From a checkpoint of a small transformer trained on Wikipedia: a variant of SOAP for these matrices, 103M tokens.
Each number is 50 + 12 x the weight over its row's rms, rounded and kept within 0 to 99. Layers, rows and columns count from 0. The size before them is the row's rms in percent of the matrix's.

# layer 3 MLP down, 96x256, rms 0.164, rows 0-95, columns 0-63
111:60 57 30 57 46 42 25 38 48 34 51 23 56 40 60 61 75 25 28 73 45 36 59 40 49 64 38 49 75 60 43 59 44 41 55 40 37 56 42 68 49 49 39 46 36 62 54 68 52 46 77 44 65 53 59 65 65 66 65 45 26 59 54 53
111:59 49 51 42 39 53 39 59 60 65 34 49 45 38 59 62 78 56 55 51 57 42 66 58 48 36 55 40 66 45 32 50 41 51 51 64 49 58 47 42 56 39 70 38 37 54 53 66 36 54 53 68 30 51 62 56 55 57 54 46 44 54 66 44
093:42 35 45 67 54 50 61 50 69 22 55 61 67 62 66 49 55 47 51 51 44 64 51 42 22 56 54 43 58 48 61 69 45 35 38 40 47 62 55 51 48 39 46 67 47 65 48 60 55 40 56 39 46 29 62 53 50 51 54 52 53 58 27 55
107:49 46 22 46 42 63 58 48 62 35 66 45 42 47 48 56 55 50 36 43 50 50 61 52 48 72 46 71 42 46 53 35 70 38 35 49 31 32 53 44 56 49 43 31 55 44 57 66 58 58 35 48 58 54 28 53 36 49 62 33 29 57 35 47
098:66 40 55 61 56 54 49 46 47 50 35 35 41 32 52 58 53 56 54 43 68 44 37 28 48 37 42 53 44 46 43 35 64 58 55 56 48 57 42 55 32 43 42 26 61 31 48 40 54 37 80 56 76 49 50 29 36 51 59 63 69 60 43 67
089:67 71 46 63 54 63 57 65 45 40 53 32 57 24 44 59 59 66 38 71 51 36 62 34 69 41 54 47 66 51 45 52 60 46 52 60 47 61 35 53 63 57 54 57 54 59 52 63 28 63 68 55 46 45 50 52 24 65 56 60 57 70 53 67
101:40 78 44 38 46 51 44 66 43 60 31 49 45 73 50 68 64 48 39 66 43 60 22 59 70 62 52 41 55 56 58 39 40 55 59 45 68 75 45 51 65 57 33 48 48 32 63 69 42 35 60 55 52 75 57 43 41 44 41 51 57 44 67 53
097:58 52 40 47 53 37 76 46 47 71 54 41 58 33 52 69 58 43 61 52 39 61 50 44 39 48 54 42 50 41 70 46 41 51 28 34 43 59 47 44 61 63 41 40 53 56 61 32 74 67 69 67 61 45 39 46 55 52 51 46 48 32 24 64
120:64 44 65 42 45 59 38 40 51 70 48 45 28 56 26 50 26 40 58 58 52 47 64 44 32 62 44 38 52 34 62 48 42 55 67 41 44 48 46 28 30 60 57 40 47 40 51 21 57 42 55 36 63 50 64 49 50 37 42 47 55 54 43 47
101:60 65 51 42 68 53 30 62 38 43 41 52 49 60 59 54 42 46 49 70 66 37 55 43 71 55 64 38 46 36 49 34 29 47 50 41 19 46 48 73 71 67 50 43 31 51 69 40 56 58 59 48 53 65 43 56 55 45 41 39 28 52 65 51
093:38 73 59 36 30 50 43 26 40 59 57 57 52 46 49 65 40 67 68 43 69 61 61 36 48 45 53 44 30 60 61 63 53 56 50 41 35 71 32 25 40 55 63 53 63 53 31 43 57 58 56 50 61 45 53 45 60 52 64 51 47 49 72 60
101:79 66 51 39 57 39 69 66 53 39 37 46 39 51 33 46 46 34 42 38 47 38 58 64 61 40 48 75 63 50 47 75 63 45 33 41 46 50 48 50 34 24 45 23 48 47 41 56 65 41 58 29 38 62 51 64 66 54 35 59 51 42 41 55
101:54 47 57 53 61 50 52 30 39 47 52 48 67 52 55 42 52 55 59 53 44 65 54 49 54 57 38 34 58 82 39 30 42 49 52 59 55 55 71 55 49 63 58 43 65 46 30 57 62 56 45 45 62 57 28 48 55 55 33 61 67 49 50 49
110:60 41 41 53 34 37 22 52 45 36 50 63 72 17 70 61 57 50 67 19 38 61 46 35 52 67 66 36 52 51 60 48 36 36 43 18 71 45 36 60 43 55 49 53 34 66 38 47 55 35 67 61 53 44 53 54 66 39 59 36 50 50 53 37
095:42 57 51 43 34 34 33 43 32 57 58 71 23 60 46 57 44 47 56 48 53 52 65 51 72 46 47 24 51 66 36 50 57 48 49 36 41 40 33 67 47 48 52 56 25 59 32 40 37 32 49 43 49 41 26 70 51 50 51 53 46 54 49 64
097:70 39 41 39 52 55 66 37 63 43 54 34 50 57 56 45 58 45 41 66 23 35 62 48 29 54 57 36 59 47 59 53 43 62 56 42 55 44 76 49 54 47 65 55 65 64 43 39 32 47 61 61 51 58 47 47 58 46 35 57 59 67 45 54
101:64 73 48 39 60 49 69 42 61 43 49 67 25 63 39 51 43 60 39 55 67 38 25 31 41 43 51 46 56 49 48 77 55 46 47 55 57 27 50 37 58 39 49 49 61 55 44 38 50 40 73 64 48 57 48 56 48 64 73 44 52 45 43 55
104:50 30 59 51 38 50 63 52 60 41 41 59 59 67 38 50 55 65 38 31 38 78 50 44 53 48 60 56 69 61 55 62 62 63 73 52 45 64 60 40 60 47 58 12 52 48 60 57 46 48 67 52 78 48 44 56 63 36 38 41 43 47 60 28
089:26 66 47 51 62 47 50 53 38 40 52 42 50 56 60 40 46 62 49 50 50 48 51 51 38 57 63 51 57 53 57 78 72 47 49 38 42 56 56 36 55 35 59 60 51 55 50 40 42 56 61 29 56 47 27 57 46 37 55 34 46 43 55 71
109:60 48 50 41 68 40 35 62 36 48 48 32 47 63 65 57 34 48 45 45 47 35 59 39 46 20 46 49 54 38 46 57 25 50 70 37 60 37 44 35 44 59 60 45 69 41 65 67 52 47 60 53 54 69 47 37 63 74 30 34 44 54 48 70
099:61 61 51 48 44 65 53 77 40 64 37 50 53 43 54 50 47 35 45 36 60 60 47 43 31 31 52 49 65 68 47 58 61 26 65 51 43 40 46 36 62 39 59 73 37 39 52 45 36 64 62 82 61 54 53 40 58 44 43 42 51 53 42 41
104:38 50 50 39 56 43 30 59 50 59 46 35 34 40 48 44 54 52 49 54 67 29 56 56 47 45 30 48 48 55 55 35 50 66 46 53 48 60 53 33 24 63 55 67 39 67 60 47 53 46 40 47 57 60 41 45 41 50 38 55 46 44 25 50
095:58 51 42 43 27 47 39 53 43 54 68 24 61 55 56 31 54 53 50 55 58 53 51 62 39 28 50 60 55 38 58 48 49 54 48 62 55 56 26 52 47 54 51 32 43 34 65 61 39 71 49 39 53 42 64 44 37 64 48 31 21 37 58 37
096:75 51 41 61 51 29 70 45 27 52 41 76 52 45 58 56 46 39 54 42 49 74 82 45 65 29 40 50 64 54 39 46 41 52 62 65 71 38 42 68 50 29 62 54 53 49 72 57 40 52 55 62 41 67 39 38 43 84 45 56 45 61 79 66
098:49 38 23 69 55 33 60 48 52 43 48 21 66 45 31 41 43 49 45 57 54 43 62 69 51 53 30 47 48 42 38 51 68 53 46 32 49 52 40 53 37 36 48 42 40 48 63 44 34 54 43 52 55 49 50 49 57 46 42 61 57 36 58 58
099:49 42 37 35 40 22 47 67 47 51 41 56 35 52 47 60 55 45 52 44 63 35 61 60 56 46 42 52 53 45 46 53 61 59 41 74 42 58 47 47 57 72 71 36 56 30 48 41 65 64 31 64 68 61 37 56 67 44 44 59 57 49 39 46
096:52 45 27 64 62 59 40 42 59 52 29 40 54 40 55 65 56 21 32 43 58 45 60 36 39 60 40 84 52 64 22 53 65 54 63 47 64 29 69 60 54 48 57 60 47 40 65 55 29 60 59 17 29 43 40 40 50 44 55 58 44 46 37 38
095:31 50 42 50 38 47 52 51 40 54 43 53 35 47 68 52 56 43 61 39 50 56 57 66 46 55 48 58 37 47 39 47 42 37 18 63 43 69 63 48 62 46 66 72 61 45 40 74 76 54 75 58 46 49 45 48 62 48 56 49 64 56 63 53
108:40 38 72 26 43 52 42 47 67 65 49 75 33 61 47 61 55 55 45 48 54 48 48 43 46 43 40 46 58 42 47 72 41 43 59 51 51 53 43 55 24 68 30 38 51 46 26 51 53 49 57 32 65 52 61 71 63 44 56 44 54 57 59 45
091:55 45 56 30 53 32 56 40 66 55 39 63 63 41 31 48 34 50 70 68 42 36 43 70 62 29 56 31 53 20 57 54 42 58 48 36 48 38 39 27 55 61 63 54 34 43 65 70 46 55 48 64 59 52 69 54 57 44 41 48 36 57 33 35
100:44 78 60 58 78 69 41 36 49 55 61 50 62 56 42 39 53 49 45 63 42 28 32 60 72 48 51 55 47 60 36 73 60 31 56 75 67 52 38 63 54 82 47 66 61 47 37 55 65 52 56 52 42 44 39 48 37 59 48 33 52 71 44 55
092:55 53 52 56 55 70 62 55 55 40 58 60 62 40 58 66 62 39 49 33 66 55 51 47 61 32 55 70 46 48 70 64 45 41 35 58 58 52 63 62 48 66 45 47 37 62 48 59 56 44 59 71 72 44 49 47 37 64 61 54 39 61 47 32
104:45 38 45 64 46 58 60 38 46 34 33 45 43 49 42 60 50 51 64 30 68 47 48 46 61 57 34 47 67 69 58 67 54 49 45 76 53 45 55 68 37 51 46 43 42 56 82 68 50 80 62 45 55 65 55 50 74 51 43 63 61 53 51 63
091:74 54 63 46 45 58 56 67 47 44 33 41 53 53 50 36 42 34 50 36 50 53 68 57 46 51 42 52 47 39 46 56 20 59 69 43 54 26 59 53 12 86 50 19 52 40 35 41 45 52 38 57 52 46 38 56 26 43 89 65 59 34 35 35
093:47 55 61 64 44 62 49 60 62 35 55 44 58 46 39 37 60 59 35 34 64 52 37 47 58 44 59 56 64 48 58 21 39 40 30 62 63 35 69 45 44 54 46 36 56 38 32 50 46 28 48 73 55 59 67 66 38 51 38 56 73 47 59 39
097:47 59 51 69 43 61 53 54 34 74 57 40 38 60 31 28 41 51 67 64 37 72 37 32 46 56 60 71 63 35 37 39 48 54 55 60 41 57 62 40 53 62 53 47 34 40 39 50 69 49 52 61 30 52 45 32 39 36 28 45 55 42 39 44
109:58 45 37 45 59 24 46 50 33 25 52 70 43 63 50 68 39 53 59 54 48 46 56 50 40 30 48 64 31 51 57 44 39 73 47 56 54 40 46 73 48 35 65 66 40 36 56 38 25 45 58 53 66 32 51 64 64 42 56 34 31 45 52 48
097:74 71 46 52 43 50 41 44 58 62 52 27 58 77 56 59 29 64 46 69 49 63 45 40 27 33 56 45 51 45 73 52 52 69 47 63 41 32 23 43 59 54 75 61 53 41 53 41 46 24 34 41 36 34 43 34 46 73 58 33 41 67 50 43
101:38 36 52 34 59 23 52 49 59 47 56 35 60 52 76 40 57 46 34 31 68 29 34 39 50 55 60 58 44 50 54 53 40 45 59 57 46 52 57 55 67 49 59 42 23 55 64 62 77 54 40 58 42 51 44 50 60 32 31 58 53 59 32 48
096:58 58 42 41 69 70 54 74 51 48 32 49 54 53 29 49 29 45 34 55 63 56 39 44 40 29 46 56 42 57 56 43 57 43 48 46 27 54 42 41 44 51 57 55 47 53 58 63 66 60 60 41 55 60 52 44 36 42 52 44 51 45 65 60
107:67 55 35 37 61 63 51 27 56 48 39 52 41 68 31 37 32 44 37 66 55 79 43 64 22 35 35 49 47 50 16 32 39 33 69 60 36 51 44 41 42 69 48 56 52 35 53 39 22 58 53 53 33 69 45 73 71 59 47 70 35 50 59 53
099:68 33 66 84 35 57 49 41 42 55 62 46 31 50 71 59 41 36 42 54 44 44 60 24 68 55 57 38 39 43 33 57 75 50 48 53 53 29 58 41 52 49 31 52 65 44 52 46 56 62 58 42 45 48 58 27 38 41 61 73 66 48 33 60
099:62 64 64 38 45 56 35 46 59 51 46 39 29 54 32 65 46 47 22 32 54 35 63 51 60 44 51 55 67 60 43 45 69 56 56 42 37 44 48 45 59 59 54 47 57 53 55 45 18 55 52 47 58 40 36 54 15 81 52 56 60 37 50 56
100:52 54 54 86 53 55 47 65 47 35 54 51 67 40 61 41 40 39 64 43 44 28 48 40 43 66 48 45 45 45 71 48 54 63 49 48 47 46 67 61 75 56 41 54 46 51 60 65 48 54 30 55 42 60 49 68 47 64 57 48 39 44 48 44
101:60 46 55 45 50 62 35 34 57 48 49 37 49 41 44 41 47 62 46 35 75 61 62 58 71 33 53 35 64 55 38 52 62 71 42 81 36 47 64 35 35 60 41 32 60 53 45 54 47 54 55 62 53 40 22 44 32 28 36 37 31 49 33 63
096:56 44 66 61 47 47 78 66 49 49 47 57 72 72 28 60 45 47 46 53 56 72 34 40 72 62 54 44 61 49 58 51 49 63 46 62 84 19 57 47 55 47 54 50 35 54 40 42 75 34 53 39 55 41 58 58 52 63 60 45 37 23 38 47
098:72 41 43 40 60 45 28 62 44 45 51 42 56 58 75 39 44 63 61 66 58 59 50 42 54 64 56 30 50 55 38 42 30 71 40 78 59 63 40 50 67 37 52 68 45 33 38 56 57 36 28 43 60 35 54 49 68 41 42 25 54 52 69 57
095:34 53 32 52 50 42 42 56 38 70 51 27 51 59 60 69 74 38 51 57 57 51 47 49 41 46 53 50 65 46 28 50 73 45 54 49 34 56 56 63 81 54 40 40 46 49 36 54 36 46 33 36 28 25 57 37 61 48 58 65 63 67 66 53
102:36 54 54 69 64 56 43 50 51 43 30 58 47 54 61 56 43 44 21 50 64 49 35 57 60 31 50 58 25 51 55 43 46 37 77 40 46 33 72 41 48 65 42 50 50 58 60 37 67 52 50 38 62 61 66 69 40 42 51 48 50 49 47 48
100:30 54 42 32 51 38 43 54 45 48 46 53 64 56 54 25 62 44 67 43 56 47 35 54 38 58 55 56 50 48 51 47 61 61 42 28 59 45 51 58 58 83 83 39 66 64 35 38 52 49 62 46 54 56 44 61 44 39 41 53 58 52 61 24
106:50 75 48 56 34 73 50 81 37 36 51 62 41 48 54 34 55 64 54 48 50 44 68 69 37 52 50 72 79 53 38 44 38 40 49 63 70 47 50 38 51 57 59 60 43 49 42 45 47 57 34 72 41 53 60 51 20 62 51 35 36 48 49 57
102:56 56 43 59 69 28 42 42 42 58 54 33 38 30 54 59 55 71 51 46 49 60 39 62 61 54 58 48 54 69 45 46 66 36 40 49 57 64 46 51 58 35 64 58 59 37 63 65 55 50 61 45 47 49 48 56 49 72 44 37 44 66 40 47
098:35 69 55 63 35 60 37 69 56 45 80 29 45 46 35 55 40 59 46 39 60 58 42 41 40 29 35 44 33 56 45 52 49 67 40 67 46 59 85 55 56 80 60 36 39 64 40 53 39 34 52 60 33 60 38 46 50 55 36 42 62 58 49 63
105:54 79 48 58 43 46 41 37 68 47 61 52 37 49 56 51 63 37 37 77 66 53 64 24 48 30 35 54 54 53 45 63 50 42 50 51 48 77 44 35 68 47 40 41 42 45 43 57 56 44 47 40 34 56 65 56 61 41 44 45 36 65 44 36
088:51 47 66 44 73 47 57 38 24 65 50 59 52 38 56 49 42 45 58 59 73 59 49 65 72 40 43 41 39 56 51 48 39 61 57 50 51 60 52 40 48 54 52 60 56 69 67 59 44 36 59 64 72 51 61 44 46 60 52 26 65 65 33 61
091:35 50 57 47 58 36 57 48 62 33 73 49 38 45 59 42 49 62 44 47 64 25 31 45 48 43 49 35 34 48 47 33 56 73 73 47 64 63 52 40 57 48 49 40 38 46 40 39 68 37 64 48 42 50 40 43 45 70 38 57 37 70 46 63
099:22 29 48 53 41 53 47 44 50 64 53 46 48 43 58 34 48 50 60 22 54 38 49 47 44 32 85 23 61 55 33 42 55 49 42 47 42 49 45 35 41 36 41 53 52 64 44 44 69 62 32 63 35 48 54 67 27 54 47 44 41 47 52 69
092:71 59 45 44 41 45 52 56 40 42 54 37 54 51 61 71 64 45 54 40 36 25 44 52 47 66 33 51 42 49 67 46 60 44 62 63 65 47 54 57 66 53 56 47 53 49 68 38 25 34 46 48 49 30 50 83 51 30 65 40 49 47 57 39
106:39 67 39 46 45 52 61 73 53 41 47 56 51 51 45 36 52 42 33 66 48 43 35 66 47 60 47 59 44 51 47 38 54 54 34 46 85 73 54 29 37 41 69 56 63 42 50 69 60 53 51 44 46 33 52 65 49 32 50 59 60 45 41 54
087:48 56 34 55 56 51 44 70 56 38 53 40 57 45 52 27 51 49 44 45 45 38 81 54 41 67 59 55 56 43 21 36 64 34 47 60 35 66 68 53 48 53 46 35 59 42 59 31 53 56 59 58 62 64 45 47 69 56 45 39 64 58 48 36
108:47 64 68 32 23 32 59 52 48 77 62 52 36 53 39 49 59 54 77 55 33 58 54 29 42 47 49 47 30 51 60 56 62 47 73 46 60 64 40 32 55 59 48 73 62 73 72 59 44 65 61 22 75 56 59 45 48 46 58 47 57 52 40 52
102:24 59 42 55 66 57 75 51 19 49 36 45 41 65 50 43 58 63 31 46 34 62 45 45 38 36 22 45 54 73 32 36 50 52 47 54 61 46 40 72 27 29 42 58 56 60 49 62 45 61 40 42 44 65 54 72 48 44 62 65 39 28 63 40
101:55 51 59 40 24 43 42 57 53 72 46 60 60 60 72 38 38 66 63 53 43 42 34 36 58 63 76 56 43 64 58 35 39 53 35 40 55 53 47 20 62 45 39 49 43 44 65 36 61 57 66 47 37 59 53 42 58 58 70 63 45 42 48 37
093:39 55 41 46 52 47 84 51 71 66 41 20 53 32 53 34 46 67 67 35 43 33 44 63 60 68 38 32 50 52 54 57 52 48 30 38 37 46 60 54 56 59 58 49 47 70 51 19 43 60 43 41 38 50 43 61 32 70 79 54 59 48 41 45
099:71 29 53 50 51 41 47 29 58 47 53 64 67 38 41 57 65 38 57 60 44 46 44 33 44 57 61 40 48 42 72 58 63 47 42 40 48 47 57 41 38 57 36 49 29 66 41 64 65 60 42 67 62 50 36 75 41 42 54 53 35 61 34 32
110:37 65 40 55 30 67 59 33 42 42 24 61 49 53 48 57 51 66 84 73 20 51 59 45 36 53 63 49 39 51 48 40 38 33 53 66 48 54 26 43 73 48 36 48 42 68 51 41 52 55 58 59 32 20 59 57 50 61 57 54 36 61 68 72
091:51 63 45 39 47 35 51 47 35 51 33 64 37 34 54 33 69 54 56 41 53 41 45 37 46 47 46 75 51 47 54 66 42 63 44 58 46 25 54 41 56 62 48 48 74 55 57 61 55 45 37 52 44 51 49 42 25 69 38 58 50 50 84 52
104:35 67 43 64 64 49 45 38 52 60 29 31 54 69 75 53 38 40 26 53 39 49 42 56 54 44 61 29 50 49 53 51 35 56 40 36 33 54 38 73 48 48 53 51 35 50 56 50 51 36 37 57 43 50 44 44 53 73 54 53 61 55 44 34
099:49 37 41 40 44 38 36 37 42 37 66 49 36 58 65 69 76 64 70 56 39 24 62 41 52 32 30 49 47 65 45 40 40 50 59 43 47 47 39 44 60 68 28 43 79 63 38 65 62 40 47 30 65 51 56 59 57 51 56 33 50 37 57 38
100:48 67 50 45 57 52 76 61 59 50 62 47 43 40 36 51 66 60 45 60 56 45 47 43 39 46 53 39 50 53 40 60 58 53 32 50 49 54 33 62 65 47 56 43 56 41 35 52 54 57 51 38 52 43 60 81 64 55 51 64 41 60 56 62
093:61 56 71 57 36 61 47 52 40 58 58 42 44 62 61 39 63 43 70 51 49 45 58 45 50 52 72 55 59 35 43 34 61 70 34 35 50 37 21 68 67 60 55 29 36 56 40 49 49 61 54 42 69 44 41 62 49 54 23 42 55 63 46 51
095:25 63 39 33 38 58 39 42 52 58 53 48 35 40 36 37 46 55 41 43 53 44 61 29 62 27 67 53 39 51 52 44 42 35 53 21 55 39 30 80 67 63 69 52 50 57 58 47 36 38 52 55 68 62 57 48 50 77 42 52 61 49 59 59
088:49 60 30 44 53 53 61 46 99 35 64 43 51 57 42 28 51 47 45 22 60 51 44 67 61 60 49 40 57 35 31 46 54 59 48 38 63 47 47 59 52 65 72 41 19 68 51 34 67 48 61 40 41 47 27 50 50 41 51 43 60 53 64 52
102:52 33 56 41 44 79 47 37 40 60 56 61 59 50 47 52 44 51 66 56 62 57 54 42 30 32 57 38 38 40 49 49 60 44 43 48 37 42 41 63 50 30 58 50 67 46 56 56 51 66 55 50 52 55 68 73 62 55 66 37 51 53 65 41
091:46 63 67 40 55 39 64 40 66 42 26 55 39 43 36 33 51 60 34 71 46 64 37 66 51 49 56 51 45 44 56 38 35 51 61 58 51 58 41 29 49 62 57 50 21 61 69 48 53 73 54 55 30 40 51 48 44 29 56 60 46 48 26 44
097:73 56 22 56 51 35 31 40 43 48 49 67 38 38 57 39 61 52 60 65 44 52 70 47 60 29 51 69 41 73 53 69 65 56 42 44 39 50 47 43 40 60 59 69 31 32 55 39 58 61 66 43 49 31 61 58 29 50 29 41 45 55 35 71
100:64 32 46 39 50 55 51 48 51 58 51 40 72 42 49 63 50 57 46 67 59 50 46 72 55 57 49 40 45 47 61 58 48 36 54 70 48 47 68 33 46 58 50 47 45 68 45 48 61 32 71 69 40 59 36 41 71 63 38 76 35 76 41 48
104:53 55 54 46 43 60 58 42 78 62 40 55 47 40 50 58 67 27 60 61 67 83 53 32 49 52 30 60 61 32 64 53 62 52 60 37 44 51 43 51 56 54 44 60 69 40 51 33 66 51 54 46 39 62 53 44 60 65 64 56 46 59 62 46
109:41 46 31 41 67 44 50 35 50 53 48 45 35 59 63 68 28 54 55 31 48 48 52 40 67 67 42 31 46 34 32 58 53 52 52 60 49 43 54 27 62 66 70 64 51 25 47 34 26 71 38 46 57 42 65 62 55 16 50 45 37 49 49 54
095:70 51 49 49 58 60 59 56 39 70 47 29 61 44 30 60 52 42 40 58 38 47 37 56 58 46 52 44 45 61 37 30 45 73 52 49 60 57 41 43 56 31 55 37 49 49 58 47 41 34 62 51 30 15 44 51 47 48 43 43 60 26 73 63
139:49 51 39 56 49 77 53 49 64 26 42 50 60 44 44 35 75 40 65 69 68 59 52 50 55 71 74 66 48 19 38 18 39 18 60 43 52 49 36 36 33 68 65 45 53 80 51 48 42 54 72 64 45 52 43 52 60 58 47 43 60 32 67 51
100:47 38 61 45 42 45 57 48 44 38 30 47 65 47 50 47 60 69 50 58 70 52 53 86 48 49 29 60 26 35 57 61 56 59 30 43 68 43 72 61 44 36 62 59 35 42 44 70 34 46 47 46 66 42 46 57 48 51 28 29 45 67 28 31
102:53 65 54 56 33 53 54 51 26 56 26 53 63 29 67 39 71 51 38 52 60 51 38 28 32 40 70 49 60 24 39 58 48 44 66 33 49 27 57 58 51 40 36 35 36 40 59 49 60 31 62 43 59 43 53 40 59 26 45 61 51 48 61 25
096:45 39 50 58 58 60 30 60 41 62 69 45 49 49 48 67 36 61 48 36 20 53 66 72 26 65 47 59 69 63 71 32 48 40 57 44 50 43 56 49 78 44 66 50 84 56 41 58 55 68 49 45 45 53 61 45 44 43 41 61 35 67 50 44
100:46 49 73 43 31 69 80 45 38 64 48 58 50 46 57 61 48 60 63 51 31 60 30 49 63 42 38 37 59 57 51 43 59 39 62 32 58 67 24 46 47 52 46 50 43 59 77 46 57 34 63 64 58 51 36 47 57 51 60 60 55 46 68 77
100:59 35 31 40 65 57 47 47 58 53 47 54 41 45 42 53 55 55 59 57 24 46 41 50 38 47 64 44 55 61 74 74 51 57 43 79 42 39 50 41 59 55 74 49 50 33 61 58 56 34 50 49 41 38 51 68 41 44 72 47 44 53 44 46
104:40 56 59 28 44 51 28 43 47 46 32 34 54 58 53 56 38 38 46 50 45 63 48 47 54 48 57 35 55 46 29 48 52 52 31 44 45 47 42 56 43 49 53 37 54 46 59 62 42 43 48 53 48 56 48 30 44 36 66 43 44 62 48 33
102:71 66 63 58 38 44 54 42 50 45 32 45 61 51 40 41 36 64 57 37 64 63 61 56 70 74 50 39 44 38 47 63 61 65 49 48 32 60 46 46 69 53 15 63 31 36 63 45 48 50 52 65 59 57 53 53 48 46 51 59 63 84 46 50
098:53 50 29 50 44 75 55 41 47 45 66 45 36 55 26 35 48 63 34 54 59 47 29 55 43 72 55 51 62 46 52 34 62 58 53 55 63 41 49 47 61 47 47 67 37 48 36 55 67 49 59 69 50 64 30 49 71 48 39 47 59 45 66 54
099:43 39 25 78 42 35 46 43 43 44 33 47 51 44 62 65 58 41 43 47 48 44 37 45 54 53 47 51 41 61 39 46 75 44 50 68 58 66 51 35 62 55 39 38 44 27 25 55 46 61 47 42 27 77 33 41 60 44 40 60 39 36 56 53
108:61 46 55 51 50 44 41 55 48 59 55 41 33 50 75 57 38 43 47 47 66 46 61 44 21 45 31 57 19 46 45 79 56 48 45 57 59 59 62 44 73 60 47 51 21 46 51 38 32 54 51 50 56 48 38 39 79 42 55 61 36 75 45 48
100:50 44 29 51 58 44 65 54 47 50 39 69 70 42 50 39 50 34 79 53 33 35 42 51 49 57 22 66 62 39 54 49 25 38 64 54 43 46 63 67 56 52 64 69 53 23 57 65 44 71 22 51 67 51 37 44 37 45 49 53 33 52 46 35
090:73 68 45 56 47 49 42 32 55 40 58 41 42 35 47 50 58 50 44 59 42 58 50 33 53 37 37 58 46 40 46 24 57 48 63 64 49 50 46 53 70 53 48 58 56 54 47 32 63 33 72 57 51 52 45 60 49 56 34 26 12 54 56 48
101:36 42 61 65 52 45 39 56 51 36 64 40 38 49 48 50 49 38 65 46 34 27 47 58 58 56 44 38 59 41 50 74 58 61 49 37 29 52 51 37 33 50 51 61 61 58 63 50 50 64 72 62 56 53 71 40 61 51 42 63 50 27 50 74
101:60 57 60 59 32 45 61 15 74 56 50 50 59 40 73 33 47 59 70 51 44 50 55 43 48 70 68 51 41 49 57 64 46 42 55 50 45 46 65 50 44 58 63 73 38 38 41 37 63 61 60 40 55 20 32 43 53 37 35 62 60 25 48 36
096:51 65 60 27 62 44 51 32 43 56 40 51 46 39 58 57 41 74 63 39 60 50 39 41 43 43 56 56 60 45 69 58 30 30 56 33 40 52 56 60 54 47 46 44 67 59 34 53 69 65 48 53 50 47 59 28 43 57 27 54 29 45 49 55